{"norm_eps": 1e-06, "positions": "rope", "rope_fraction": 0.5, "init": "uniform", "warmup_steps": 599, "decay_fraction": 0.84}
Each number is 500 + 40 x the weight over the matrix's rms, rounded and kept within 0 to 999. Layers, rows and columns count from 0. Numbers have three digits each.

# up: layer 3 MLP up, 512x128, rms 0.151, rows 272-324, columns 0-127
# down: layer 3 MLP down (transposed), 512x128, rms 0.145, rows 272-323, columns 0-127
up272:564515449501479501483498467510475474461556503528552567488534522466552436530502553422466476546497456465537492453519484544520537497517456477507477480490486396473501477500534474467470474502509516470461523555558488516537529514503485530427556525403530504502577557424503505589466561497511529531424466490489493495452423581470450454529374520483445493488498521463421471451510457474500534489550
down272:507520523484521558514505509420486499489380482466481524465462485481530532460427456469494546598523480508492506446502578538571507549522527515505545460462542506433490498576532456490545553513484470505515463495558447423489549491548554520492487588468510531483514488520457427479543480453544436463508486477542572490456452580551474457479404523492484491507571478421552445488506490509542541495453
up273:503456477519513498495570476407510520467491544476503462569552454485475522444513521510419464482520493499504524517490518534507567490552511499542501438471460496574582506527468518613506550474525482599464511495454471485540497431459566471549430476529432515471546537476487439532492520450487553505489470529486507540459476499484471440455463497512501523452452562544484474502562442461510511443504
down273:423534467509503476481505543542519504462547487468463519500486555480589498538529480425504446506456504489489484474519510504502518476522548527534549497501531450463410482573573437560534533475415471483516510477491487464503478458480444513485510479481492496458409476493487531484513447465505424424480541518580459471477514498511460516562521390502511445525545443555536519525451513499533493431487
up274:525477538470528481528497493505569500473544484448431521515472537449473445467427450578433453485421478491524487430549455495475501537590490453485483552507482516526416479550549412540500546448554474520557393493466459460497447493501579534536492475559519530492541489500514570495557530590488518517463579492543555507465418436492517520429494474465501510503396510483440509531393445477587489485489
down274:398486508479520475465540531532512446433614485486463583478394495509464516522506503497476437493472480556534480464447365488519470536450519486533432471524505542462421505533530474523509535541493600489442525447516448440473504549517575527507457520527506494502457415504470410539507493479519532528516492484429511507489458479511495562497445513519462496485447532509562525474449468480472492596488
up275:516490449484515507500468481533506493476481505512460512492572496528485491501466492549532461466542439479474445506446499532399545453532483570467586433481457542448486491497571477530525497478558485471531524536525516503446464526533396518497558470527488469468551501522575496474557528518533516546537554473461490479454463497549530422472499472463513473513527499466478481506527488438526473514472
down275:405473515473548526450487490469538492481512421466508429505513509459524450473534507417492424509490511516438528453486475537504470550497490491466468497550538449582475512521495524436517529495541483509521459559578502507513473560505511427479499504474466483525448464515489501501554526507468442491487496518564477517463515489469442504500529472481507521501516472555559517519505519554435566534534
up276:541507543492511500530501502520482452508505556520562447514543479426519492523531461547493480488481484521487501522521476488543440490528491521403493488521565447556462558483578568489610485474526470434478541532488572458525459489510471502446561495474457438397513489492557530559515507427471511461483478457558515619446431490551520487494459548498449479434473544521485515504521435491447475518568
down276:469469513567497505481510516531487498540493558509476493518533339497457486452536534524489474447504431484401523455464468490513485476551536472615557547498543450499585536524557559514550480526456528490539517485532503503484556512388531413517513550451419499453457549494477462508529455467528493538493484486520479514510477483451494491590477548541507468548499555415518450465513443479521497520506
up277:529472440466522561492538466517525476466557501528418526506464546480458516567438451445490484523486452472537505472514540540517463539514508529459596446462435498512521440451542414559541525483542484427511483535519513477531522480474404506527455420490448533482489605524558538479498565492525477445503423521423552478481520454462496477520404557463420534516494443505471484501529418492453441501454
down277:424550484464507519542484433531477507510499528498559450482545501546577466506473471484485483486485528396511518563502548547527527412436460432513431509527461546498442464589422548582541560462495524476554505429490475492487501453537498439480482436609531516467463514534474496489518490500545508454566531500496530490583564527498512517396485473513473480565528416501543492498563552499502514470483
up278:534479478445528473499469565504500459439540463546493546567509516503491531477470525527459494399489545490520545555513548436536474555571456532497498529497471512506509470521489447522532498502537484607549420485492551491519510469488596580567536544526523478475533488554517542514503583562506468459429532515466519571519553457528448450514550486513487507500445486479476555448549446546526497501448
down278:421503460527501518520535438446488508495520560498479482524459508560481476525525461462479487475447517442541433508540497474500453514479529507445423547497510511468552481450484515515504429525463555428523544455458443490483524466453546539495528580497533526562426456528481472521544491533514563458478480472501472442506535434544526512404503323496544549542580547520489512495525483461485490522459
up279:503486565515528544439538493474459476427465521486480489598488528504453491449478407521422537555556500478471508482482517463544506548520513511466571513439483423471559579513554447551525488516491507514508444533508494454515519484484533471618540459498468493424531521541547562518532576560491499528523472445520534576517474453467448433505523545507508480527525484489483452496470480431478515460492
down279:361507486475543570526475435526453542533518526430533446457517455504533522519509489483438516525532477528535535538518528513512507500497468533549479484441535518501453471524527491547540457495481574435469493532486475468496495529520483555468514560526505494505503523478524501476554429531478453558498554506535569457498534495462555537495502449500454461465536493494536459452485596453528424504544
up280:537557481465451567539552487543534491483529505428523417509489511496566490540460468543503460542512491502454510557587494473452535523493498494414441405581549470584510440454484494505518514531495484528516558583469541397517448464578520530577422500460481483543537474482537472458458492506551473488473507454503476563538510513516484429430509556489450479550570492492415487470435500475527535519531
down280:469525472549484508529492480493455509513466491574452557454508462510567564515514581461488536469460483523517537503489538503535526506469565528522445486526496512457515526479474406531522515431472463527511540508489493498502502541455521453552548527498462552493448599517544430452444462547501569534527433483525657534516446559478503561477454498403520527487496526574554444502476456475497464455478
up281:552457542482524550559452447550513543427558509529502549503552479505482464430535500520439552468507534594601430481497490503485478469508523464521495397555509529549504470477538447478509463433464482527563463472561482493570511489456539466473451488529460515510482506503521434500576524527540489527450497528534474491478523522526525538495495478521430485400509473483468493515510452571506535473511
down281:470482430503515538501501501483530459447520529507468528458480523517523456464538519503443500462438527476342459472467454510473426404590476434487511543533493499534557473550449504517515464510488514484509498473568490455571561511518537470481488451511479461538457498500478543562474482499497469589430420529448493570508458467529429548512539465524481584529455512514510531545471450488561509524525
up282:550452502471463544468556440541481498535459485523524483579449505479415441426461497460469493437473519565452521457532523531463504569470519535491455468593529416437421499513500518544529488422520467479564481513509535472496550469563502456476524566547486586542537523520463571522544564495457475537506482501546490492555501533500571505477552507520500546452522520510481567466478469480502507503536
down282:475479527576520547555492516435493493556536538579459482478475489527408463471487489503434509549518439516548469462595464492530480516530560505523533494573546406547414485520543460500488545488488506489528514469489430482509459454469455435409450462452497573491491488454521523477545532478535532432522445531490458413472520483605460526569508499524519500483532496499494496458510556480466460463478
up283:562527454434455533510469482540580469526418545537509474468537528477543479482461484546461510557517455461581522487516448598441572554559472453488502451418590460494503532544466494430449441560509455562513562544508483434518515434568465538584560481537447639490483507524501552523600466546504555526492463519457422537535444508443541467479472498471519474494485527510416513500488523520501472509586
down283:522568493546522492551530469452480526433496519489513514471492444475484500523525571562545421524476579563550445494420448420434582614514502504538471489549530524490473507475605450466528582483517432405439453497466484524597522478474480461437592484549498548530573518513501552540470522495506502469507515552545506568535448449593504481506570439421465506507446563452486509529502512566477518488488
up284:511456485485437435485525505498502489411475500529469490502538528554539472446490463529407547514514514605547578528530527535548515495489505492435503490505580452421448451517533509537487533532491479502514497541505494470445464484524480453535508542549438533515519572465449496531538523530479456451475480548552466462534472466453483423584501491528546462496471542538451551502489420537483486465549
down284:347490475481512533447460513481492498489523455517464472458456414485471529470514501463475496462509547447474507467446475442463508470476481477566476532500466495566563499471443418505483519504517504534592550508537490556501521475520431526509430513517531560528496423506477476464482561537455472517489491518439525471504512424541482504556546454514495519459443484423544456538508496445534475484477
up285:533508525462497505498514511490489516486479524496448450440553555535491508467532541484484531496482490457483595437451473480476507456465476532400502462467585533512503449502511580543475519451507485504490512543555537466466533442469564518498560577485510493504463522522542455475505496469469551500435564525496440534476545472450467442499459474526427483497427493457522564541520502514477518502434
down285:432503499583560483496475550490549530478517506555426522468495434545496537477528529495562520475444464476503528524503542471579517492528469538532539569499432521517485518468514472531478546485498531448463451495545463547510475513530485462562519484490556476577525480458481462519497505487535518532495474524560540585486490566459504502455482503555478433529429498557562562557514480526530427476506
up286:568505553509473477546432448470517461527548545492456401507545486530535529470509516470517487490496487508532530573512543546570472541485513514495482463507483421534533531508500505440496525474504515471495450551479467470441532429431522471515539543523507534465491516437522514560538607527559574482459482453577588523524547502455461545484530521477467568466495543467500520467567510591466499461583
down286:550477478574552585550504427515579517564470528528488498468502467545490541473528446539545454462468522569527463497559472434529608520442522465440524538472477490515538496502481567468602535486547518524476481491511495540486538490488507498493558550476480496463424395532481493601508508511569488572522520522417551514461418516434506515475529501454477494495509467533447465436521508477418417493488
up287:534445523430511520501466493458539519505538497589424557532412564490486552408430474551404515496464473558549465504519488470540421527526470545486484537481481445488478504460555429499537544495468506569522474527438472423506504516454537481504487444550523538502530480491447520530568539485508579536454495526510504478463573538496459416503535464523506514441441537480506494509416544496506459455526
down287:446420587459510537502489516530527538534572533498527505483517453518506512490457436479533469499573491494465565504446552498514534506567499408515530455473609560477546555470516522525562501554476531533466531426523517509548499527517542562487529516500472408519449471502499530502519452458465470515498524531478483493442579552527572477452505482582406482545513454510533476516509490546541490466468
up288:535488464521486582446440477469537489551501486588424501598473459446538600459430548487476496547580441554514525509550537496519561446476471487472477450445462490460549479457552507491481499487480500528553409523464439481551539452470490571546440513553455507420559538492457550504500542528554593509486537425490491435537541511472519449509487471536474546463466480469489547444546494525475473493452
down288:508523534519522553565469436512538479515490510570492538568517444501504562488495556455505430536507523487562469490495495530492559592492472478493470475531547559518564548484440466516568479480516478462538554514520542544548533453525473423418420473465523515598477417450406443524546468506522496566489508504593515438517497516525510469531411544534492475517530504474508491492438508382419476509481
up289:545458492500511498549463483543534507492526490436513463521487486567533533460515461515523448576486500508471551484506494555524603556441531499487507474546553528603430519450542474486478501402458547449531496486458477439527541482505506522421461441510534514481520519550459474499463486490498484553478563517490495569446479464488488482500462466526414506516478493481496505538520436551501578454495
down289:494476555483525529527539499487474540478427536468492542552545460546529517481518556530500511542535539449548458505425540540523606574472541496526451513509458485473526535458518534567587486496416521493528577522540526548546514512518515447537522506477401485520560529505425479477453438505527471502551519502428477452477544484478478477519473502555530547531500485538487536559481431494462552502460
up290:515467513475492443515554506565508485476454580511476477507451467501491528546506546493496537488490493465525534492524541559488466488466548494529540439432491507483466522491500505514518481577481553512439528484530456452469483401568553453578468507504475533495493501480534447483556535574578543565475495450517483491494433488490495531559429463466497554451462555546471511475474466449468489493550
down290:443461458447486500499505508527471512413496453472492501580493503540453422475542486524477456490506559515551493472467476542459539583434507581543468486497485553531497452497503518420497505493570503455539514502482482490440498493518528453535541524444484532470412421554541512477426421434504532537515475560491448486523481490509499524529559465509492518489489526494538534483506503448442455513500
up291:546509516485423519519554456563566461522496464464514511442496442436526552459546496528467517462509482554475581446477555476466451477481471508488528472449482447533505498550542559506553494458520543465487524473475446457518506506497531516499514525575478620527424490451479497491508613593527480539466502529527516587435521539485534495554518512469485511481552549472493509499500390567510467436452
down291:441537482520504523542472497454484428454478469482521540441407502492501452460497518423478486463472530509529502454515530429483574505452522464517442492533538471505498525501450541501561503492501589486466504497487442606506568554475542499493492527502503489432476519500525493493461463480533385484511498535508448519413452598489516544505503536439481510560545553510548489470466580492398493503463
up292:557505507483485561437532456477562531479558457490488555467519592507493492526477440500532510520499484544444552446533557455418507568499545487502484546502525564485459396463475524527465472450437462556532544499540568517472485479469540520493438481500520565511539532546496547477535536521467483503468471470490467500490459524477447565504456437506488567495560496454479609434439456514472502452539
down292:476497537548412441529539530439447460533482480506484554452471520433532456480504561510511530529544517531501557427528493464560560504511500533538476527432363535553561475497495491481481447499444473472522522469503516498526459535507528462488499488561490476534526452530438450488457493513463477460555471477477387406542498563510502512480465507587520511548572557503500503455517496536518568492465
up293:519428492504486565497469559520464480417447498490463497539546497503408443502425466499441506504540460486474528447537458466477526535554520557488473438474492500516486420501508464472464499465540508500519495457576542482483434527506471495476427469553438496433533490492519452437525533464523509447432533472472411548467522514491456399521447487491492462489486563438435516474471542495516494475484
down293:457534475505481477533528552587499471489519454495479475470511513503502495522504543455487427470535512495477488544394553428519510571450539500515563561556529455516486466466494476443538540532484514517487551517543480522529556475559492491481497533465487477522462530579556439530494503469500459520554463462476453467510534554534431520487540489386493467487523523518535536532569470503501506553522
up294:500481555469511532470536516490513553531502496562473572537492496514505506501556415495422509589411486502505511465505458514486492591586490527460491519466461512468538492443513436515435519526489484536506572497529493462451514460527480491457452492554535516523469512531539475548491542470456554509463503490522532499535511507480487473493476467551496525537430546527547496540473493433458502458502
down294:371502502531465466488462534517520489506488444495522515528511494466505511506511530473540461460549532503514555526512535428551534475510502430510546465518519479532449502474498547501539509543533546470445435503484490526537507528501463496570517524493470498486548526420503502487508454489544471528520508455505508484465473518540575483473508499550460454473544492469519512501568514558528484544513
up295:541545462506468557516490498481607532513498527418417548481519488516566502532417477519454453381512509485453568495561511505501505496502476512504446466481515534501493473504471564511498520491480503553504519447515463435532401503532517527544467542511503522507461526499558510480528551579568515525486530493567459476481500573436465512541470545441532509484559493515489546511443433491475426472490
down295:458516489585497515518566457489501497526537563543497563480448391591452475494446543491501471544465502489474458438495495483487431541513496482504463441482437474559453522638576482588512467508442523472502547514453539500544559469520548471511504447547476526528447510553529471494535457537484516481495549502534537462484507484503520505451446531478535468482498512549589563492489498458477500537507
up296:530433516471494483499520536544543499529447483572518540494581453488467519536504474469435473550471502553448529472485505500489512478521515462503503478515507476538460508475507476515450458488515425529506474496510561464458480473492444490512544527507520541539498535491523513463508514512510494554484531398559470501521484449516453502424470506475459514477480470455501454522488469544453471455526
down296:456492451516489554510459451555448526449411495486499535473513441532450564449540482526489513510490449446514612512493497500497525518457501413506472465519492487497489512450470511520487549534560463480554490468487529554490535473507516517524528577509513555521468469440523496445469503513571493520492523493537473569474514472543500468510519498540490481519508480422558482543511477520486465483536
up297:557504507407510587513484503531507567509462480482512511483490443457527535530470488507449506464469441528441568425514610561471487495484442501442524439428544487541431455493429479517545396563431499516537535573581503479588512413514560612548450501463477483464496576592480413525546555566534496549463483555431529548507518455483522481489520472498445475556562518473483556544514496532537573524458
down297:522456538500531480530493481545551482467479604528628530572434508442472481444508624453483514527411446595491458511519506528451569486525537588474503480511522533481547534523509527551489547458478436477510492535564487532529493502507499462496520570391459455547492511467444515487486488513569536463476526558545452600435545504517464539586454459459484518506477525537443547592544466530560570467498
up298:562472547484486479557453430488509430450485565566454462524479511469511540458474514523463500467472496517484531465481555497486546466479456503528492518498483446449531518512475495594514598516464545494537553496451500433543459498483542543524533524578478511517584435516502474486452522517487520533585453514540412457510524507502565505520494553479564498470416543571432463535463525487544382446440
down298:490512560540487564527527445545427527461567535523544521560574501509513506530572503541493438504461504434515475471509493524499514524468486486537469450450547477458437553573468566400575512587524511487411547478426522554517488443484583499550514440599553433477543477466571524511464451500588495526483457492556492505512515528487540582464410556475413489498500493528513493481545477508478482521511
up299:555565483473485609533476502436505584460479457514453507486516447539489428397518462444499422455445548464467565553559512523483499500553465559518546549528499495506480505487463560501465449509554445560489454523563522478528455491453500603507508560445472541497459531539400552516545506471448587469528438511578497505568519508525468440518505529506437515583496501492513510515560529529518538474503
down299:482485505478512517517493444465526450380501487491478492522441532496510449485507449519569474461416491562479487481519529487540463481577561462499477463515466570470495531443545476505432537433548528438575394546479504482518601421495492413522485543460502537505470538529478413507491556475463546545475510530577523545518411486489561553534532437429605566542487502499507538528517490518445473514518
up300:573514492452488484547426534467598471538472507549450520486412494435535475506484563505453443489492530447477458465547563522508521476523525541458541506498540407514521396435446504524508499446461421502533567491481460514466471523556519509511532572523532553488463546538495471537526544493499569587536458500515481449571547519499427485531400521522403586518484558475481560466522433555433437457510
down300:492433543515553570434533574461563535501544527508537508489425469528469570447496492550568551426506507498487520447541440542514426514523464489503442463422425451464577521560530573506510558467453544491498520582511509624522545508463446499485554511492481398537519483556548467537517607466546447544480486528555371514477504507469515503530551507548512495477452564550491527467530528431523466463498
up301:514469479479537527490437539507423508507513553488555477469459484550496500555445490523451539491461511473491521420536545586513460483609477555517481482484478414449511494514511525542504564511500497552473538447467511503394511506471538548491472489492483547517479470493481557519521601532452528515510482477548511569461518523526538492458413504516489549481511543506465513526509518429525485468555
down301:460488503505493433474566516566533496510563471496545449530567560579495471505522562560539503502549566534520497496463442529502527481466514473383486471546499556492505515475465602541534494566513568463525496480483559510530512495431510477468535497532478393469540523495457579478529504503526498483443482540472514525437497519507514443532506510561546465574523480490506527534521504479493534490477
up302:515480532460507483464550502475526473479525520534487543468578500448500475474504508590426528522554498476506482457516555552500569508536496572538537475551494478505536510472472472516471545477498460531480523537534516501503451427481473482511510460543520571488552477461524496514510517445423554473518471502543534487475518467425499476459445476498482535453435561468465486549515420451477503444508
down302:369469508489544540442486553490536519529509433451512476501499517502549542503502475430500485501455514515487530481473449442486467522520577469495507499505508515493421469565507463459515498474468504491480488471561529457502555484481483485493528484470437543535485485520445507533464467489559510494547562501528503489452470487499471522437520445517538443515535495512584500448454532481533482502506
up303:522542455489541544497499507553501508459579536548528422530503443586564494506501528481381451482530539609473550530479513507531491470533556488564522567440397529478457499547483525536489549493533515558569492545444468455400464485539553553478469551490398567478442517520502552487466478436484521454526512491493435487480499567464449417503466560502443437504515479514484575436432510460479488481528
down303:519544485534515503536457522499516445454518542462414537525481513512454458440465512497588506470486549505582511572567359474438532525510442497593563520563516465462550498482553490515462442529469475572494479486435548502536420478442478468479497440503490530555441476556496537489489529521499511503555450530508366480475508436455468517486475485535495505553448555599489482525536553472515562480531
up304:506450554514465531457520540517434549486538443512471542540513537511503452517427408425435533509504449518558501508529439570476409511495472486549454517478540477489486487552469509571490514484465497558476495517508510480472476481484547596535559452523407557481563473545490540498533554542477518476484561501541535504520485491514465393545500501523467576500511511494504533465518426492542489408541
down304:322488476411555493429504541470454491533549426469486492475467486507538424537546518504523472483506508549545457477469517473510562476516447483504445514466491547534469463531451488528472521565563529494494512591488509518489510534479490562449493515494586481452482504516509458486494535538438523553478501456453451461476525463507478505508480507569516447541482493450543499472511519515487518483496
up305:582468560459474442551519513460521502537453585524510451421610459499505484493538437530521555534482508480459529483502541507538560482538482503491464432443502565514484543507470516530459499496522488530428494515453456471456516479507433467513573517539516560543546499503501484482482523450514579534517502463497485474517499454531503483567468516491468479541473489543485474493548490538539457497552
down305:477525472495506431469506462439504569476440588510454462423546552540454529518519453500494530499484525454478450503545480483498547537501488438460535524485496448573514458488484504496489576542506437460500535500493525559448485474482498437496516548538483421593483506427491479541507522462580505591520460521455506525462509547551561462535470528561455395496467450559481556462519508549481501549498
up306:532518494420464533452495405499555560436594552392541497504583512553524491476512472442475495528432558596510569524496537472460481473475457509455497484559538511606511517548525461587536462488509454499500435477525499518518515432477513498464477508530467510413531469574509541462489601496487481518448478398538481521469521482509501498468601503501457505497440478498503543464570498507493505473488
down306:375458513479526460410538481482505517581532478493561529526563438510587498539525490522525455545551570505608435503564504522545504547478521505456569567475514533432551544481508494521422528497450457445477465500526532491491513436490490469553532474518523460558438511517402511504509524482518567496464405531479555496500470469437478531471611517476527488478524511461525514541516501534518471497460
up307:557551567506561451518448489480539487512501547535533500500530455512568478443434530554505546531456480517418546526522449533553506537536459427551513444456541498465499546474487533500501517484432517512519550526512479471515450455481502530577579466470543604515414531510442487488470551481526513501492462527533497620498548517511483515451461460454481520522450415512486524499437442528525497499512
down307:462508500502511477527471545452530444425500477482496475524552488496399529507476506433529488466525588460471509452437544403419500473555530565507476476480560499504488523474485466449520497454515547488470503453405493501488564475526524504468512507481459508493524541483455462468490445437513518557504514510529498552434506535497505467462468437422537575530542428552559496513533448528464464539518
up308:524477470471512579574511517545502564478515467558528527487565465437461557499431451426539515450536446519491532471484512560463497519523435494410506501532481487492510499561557435506427509485547470517616532551541509451548491470545481508595545530494475516496464496561489556569531515472492507505484487454463532554455523488480419430513398482509499492545421478427484460573480486473551509510490
down308:459472483543483590503534509501454525451482577500494497524493462525469509444532513463474551521470515488395565525483505573534515471454586427538495445543506513489527501516537449601435553389536501508498450501524489562497538490568492454531502498522425519567515445475434434488551478501510548465511461552521524549452470460403452496545536486562489501538499482513544542483553545522449449459509
up309:543484493480517505511509503502513502491502502499490498512509511487497496494501495506496512512511494520513506495507505510504511514516500511492502499499504501504498491501506508519500499485498493499501497496501512494481485489506495509516493490496482510495502494502499504489518496512507516499494500498507507510510500505496499482508491514493482509492484493497489491485481494500496500479505
down309:502509504499504491490487497502491501496500497494502498505497489503494503508489501502495500493502499497491490499503496493500502511502502500503502502514499509488497504499501485490504493508491497486494501496495496493502502501501491505491511495495503495498503509498513488490486489495498499508497514511506507493498497502510517505500504505497494499495500489486492494504503516506487490507501
up310:533479535451502493493520461478542569504518524478537548530507484518524583565501528546488490485473470502551537458513497481526523557528527466471508441535519472466509498429492405592461481493519443554580586506442457472471470439587538507557473470495461490483486480539463490498470503525409527533494532443537578523485556565500442520523434432511395576621563478515494530481449517525487532455556
down310:456523570502509438429453499417578539447540469451475407478501451450495530490514567470487506433565511481486498493516490469508524498498566499485590492465530526554521515522532486460534470522534497451482477486598510496439534540378442471549562617489527527508458552543500501510543500549548514517542508467554495460538454499520486512485527472434501523499541548524494502519543476432530461471493
up311:543455459430564525499482484477520510536559496491412523521519480536468495507514483492462487470504561452438502556523473479497512472521524544557545480507486470519441507516505557482482532479450509507582473531482508466499532502527482518518554534498464587452456496500424557438566516525443504580508418478482492492481519554487508447470456537530489459471520517506468478445495387471480538528508
down311:406544474532512454500499430506492510525542477557470480447469529479465495484507447510534516463519479535535501441521517536496567445474480463508532430592505489521428580546516466543438500509495559536453452503502486520524478442553484480545529498433473544468505513533516503490404450547482455426518560537546494468515488520517491511502539553491491484496435532515430473504459552507518533484486
up312:530458519442506465507437499443531544492462502557451496445540512505487526436475519484452560519578424491485539418483489486523463477461468514496496567397510478503442511492439518580482462444462477493419470500517504475469561513502535530538512445464471465467564539511471504552472552502517487516461470521430476536468541563440464497435509559491533474502470413465507576503479472526497495500481
down312:399478507498520476490526499536508492507451523487555561517488505508541532452428459508499450529499457519533491512421481542437487572499525489524531465524429517441588452539531492540517492495512517501516512475504537470454526459469451527533540511449478582563507427442545545483522547542472496429547421582572506526535503518514563467549498407526549503483521542528544436534468467518503493542505
up313:523437522429482524511481503519577532508496445526449514488475461423530516512474447493449579507474469476480500482443452480538464519513509472520532508509502465477534494563530494563456528495471447482474549532464425400478521502418485508538454545532498568484464521483505518539513555501420471469534519426516491511506514458500431455503475531515527511504494466496485522541439459474509523440393
down313:422511525527516518532442502516465566466523471484548465536469508540521432454523514434516555449490500465527539497527541509530426491542551475450536433430412558490482515502465494532451522509470477520550477467513478515487561545438505515450512548531494486528604531429454474514432545490473452541525494471513473497465535538486522457496460512569502489453505447485513481460502512513530555486478
up314:502426539476486482586535486537511461459411434508463600582455521479546473466491440520475462465552529465484497528563465485475509499503518474495524546546471441491492478469584470585550552478430485499471453488475542464464504465502548536481474522499538544442467398527500544453588512510481553540507519520524527465486519481490474439468460534518452555549451556408501551563528477448515522447538
down314:393466483443467512438479538492512502490474481536511501440423498457547488605489506562450432518489462501476437490486485525578461500591494533508525481499496566485505442526588451544448539531532448456478451518447555507478551531497526471486517499454453518513480545520507479528508398484498561531424492566526526451487495588477474511468489482579523472515452516473503443501449498477535492519510
up315:517498524528421597508530588480471539504446497569487489553496469512495527488457552490516587448497526554503496487522545522501569499510471436562430532491416535532487476556582573515490537418535565500516501584505439454517386498436467528565506511516497514470495539520487454539516523575501558518431605515513444554485511464498461400540427537449452479496546511552511496507559473456474531482523
down315:469541495420585554554522472476532473497538569533517559492422448524506475504558517533508519417529419517558440495548534481512454560527566444568422515553481528454477536559469499526449446531592490534533495551488507553524484439455501505451427499448480441482512511546488503469520458478491539480602499502548516545475445454449476489493543472499536476416537482447543505563520431514430576526460
up316:556530508485537531475457461435560538433479456411428487515521458562542532470457475565441483485468482440453489476590464472535546518519534553540439503568486507576468434452453475506520468489479471555544469606562517453472476438597536566477472497443491531432473552521601504455532462481415543495504484550525529512461447420443453409503538528546486414473545455507497548449536492470530487418495
down316:452481509487442495489512544548464466533602511461550519520536534544501521478501510537534460478444576468486453468457493565520516479473449505413604526563521523459499544500510508517589465501460571434496519509472457536469457564445488525470563568468637478471548494470581549532459532454496505493420470549568498514461466515532575457481521510595517491556588494479555574486472555458511563398491
up317:588489489462504619444454549448450460442514425519434454512472467504439472537524533539410485438506529515442470514494546493557597499536538562551468475486427416480490448412540518565545493503484477509531478515529546502523430483445485594436550461462463554500459534551477500566523507506468552531498542511566497533463446478518397441612429478472451438493513466427468553491470590511443498481534
down317:539496430499486499459411463490470512514533537504522389511478564542479514454493511483443501412549481513579546410547554447506415563486562494535543492549482510487486454527493548537597415586442493493525486514512486506565480492512501503486535514460548428455553493537541517467458549543537455528448454597561432539540456536453561561495548486467503527537508530457464543599542518497449503501502
up318:534497506504456472439575465559506556554501491516447538483556481544504467466485524450474493503491530515504566572518510601475436542467506554415580474513444529558507504480504479473535440524449504491584520460456484489543531503537514488483527526453537555510526420484522490500501570511492523528431485506524474521540524491532477533503487501492425512460490457484434542500485445510480479401551
down318:511491487555497433464497531493433414461503462482486550478483463482498479516454484568539508493477481530477487473531510476443474496453497479469544478510439576497438487461577509508586475504445471555474469570494525495534453491530497587512542519458457513507537524524563436633440448503549492528559538474512528471493422535493526505556504495432544537441500495545459511535549522532507467512489
up319:521481509426533528510471578468532451493561515512479468491523505478540505452537475462483466526456489489482528512502550524461572531580535531522466501473508427466518514483464524540451538459444500441527541473542519471469448523505472488466504505534526482451506527510518469418483554496571536464507480479514471528529463516443517515473502517436509559475481492556490470459473513476500348504522
down319:378467511539483460411509491492493511465466487529495530489442474515540458497561464459521471512580508496464515518526482498502487526537512445560476497529518470535491538539432486487446484483463431464452538495515448484551461507526487435514479466551527494486550544540479541476578470521549520450511544527462523543493528565508506589450564499508501472544520477492470468494509490476568464503476
up320:547534412493490532470532466554507574504573527503559435535531493440534488481507471518506525471512509542484516552468505523404463551497494511434542464492568502521525546513511526515518516542557468502524493546491429555523465460448475571490523545513430559533564487519476545499461517544541574501454502525526494517433594542522464484470478477496512488491471444516419542455530478536407470424478
down320:456427481527528525506488458456508445473538574474488552520489463599534558480550597578508453452575485544466408517434427475469557478531534566480510494477518500475447490481469513531567542429478521498561511538493416585557497467547481447511528566513532465509478463491500528449453487497529520457519529547522520539439469477505468437498566497496562483494498448578493448531539501499465524525515
up321:535503457546439459550479501486497455481543524469429548560497547460409502489492526537528489478477457459550518564508558451487467432548560549506505488526494470536497548459494475465497466458492472420444522571511453494467493472452490530531461438525509508464528489548531457520525447567514570534556552507506456460517459407497469488496408479466465491454405429488479522474483501463526520513444
down321:448470474540512489545512500535466469515622536479487496515535544525496428481492477560483497519433521542550532521420493485472509513451473475465482514511515543493462540499403562475431488529512490507476557494470449441520583556556505483494440496475443476481469506537417551529521536486499491540528551509446567489454528465416496509507511481500465473505508456585515541403433492546475455491476
up322:541503491477419494569517502537491514469511468465415495466533538491588502529476522507438452483436507540431542490451476506569503513497508446461507458441491492551493525461470542548504500529497479514513523465477519425504472455500465481504507552552512506509434555578490559474468584495471511462445410507528487478479395527530434432520527507470490512542502506473492500516504484500510443463482
down322:468555464566527530464519473519559492554493589490540456515494519486468527445459544567472521530505527462496498512482511484444425483445450530485449359481434497485520525552448469556545507534475470495510517486417538491436566469523528473521535498558468514481503480428498530573465470499558536489487523488543521455481577443512509546506450452513500480522443537574565554511522465528485504507487
up323:503470481434443512512518428486512491508494540476486472533527489514509503516440511547455557486515444530489536465482552552502525488489471511458517508423488444512484486512531540516463562435488502531480526614534551486479454513540478501565541453510373487492493537524473468481492514565551452444483494492457521498464558544506504515473449563514506421465526551450518547486513537531510508509507
down323:355525497515531543498491538459492529499528497465490478467504486467486431460546485490449448495518515571492451547476460435481525478465477510530533503535503529529537439552491515508478524453484487491503474483523502509543466517495469539529462526507526574531464493503533537464531554543436503487487548531525502449514472508483510529571546474509522556518511556538550450517501488523536450430529
up324:517469457471483549488525517535491559505463546452520510478490503442543497450527490554497435459482540474445536554513495620524438530490495431403588551545492499548581524562517503493514516431545502517555499479496444479513473488574502517518374463555450512460449419490471504483493529554533531495478455545522464512487480447501497502494525523470479487505458548472447485499535430473484477468499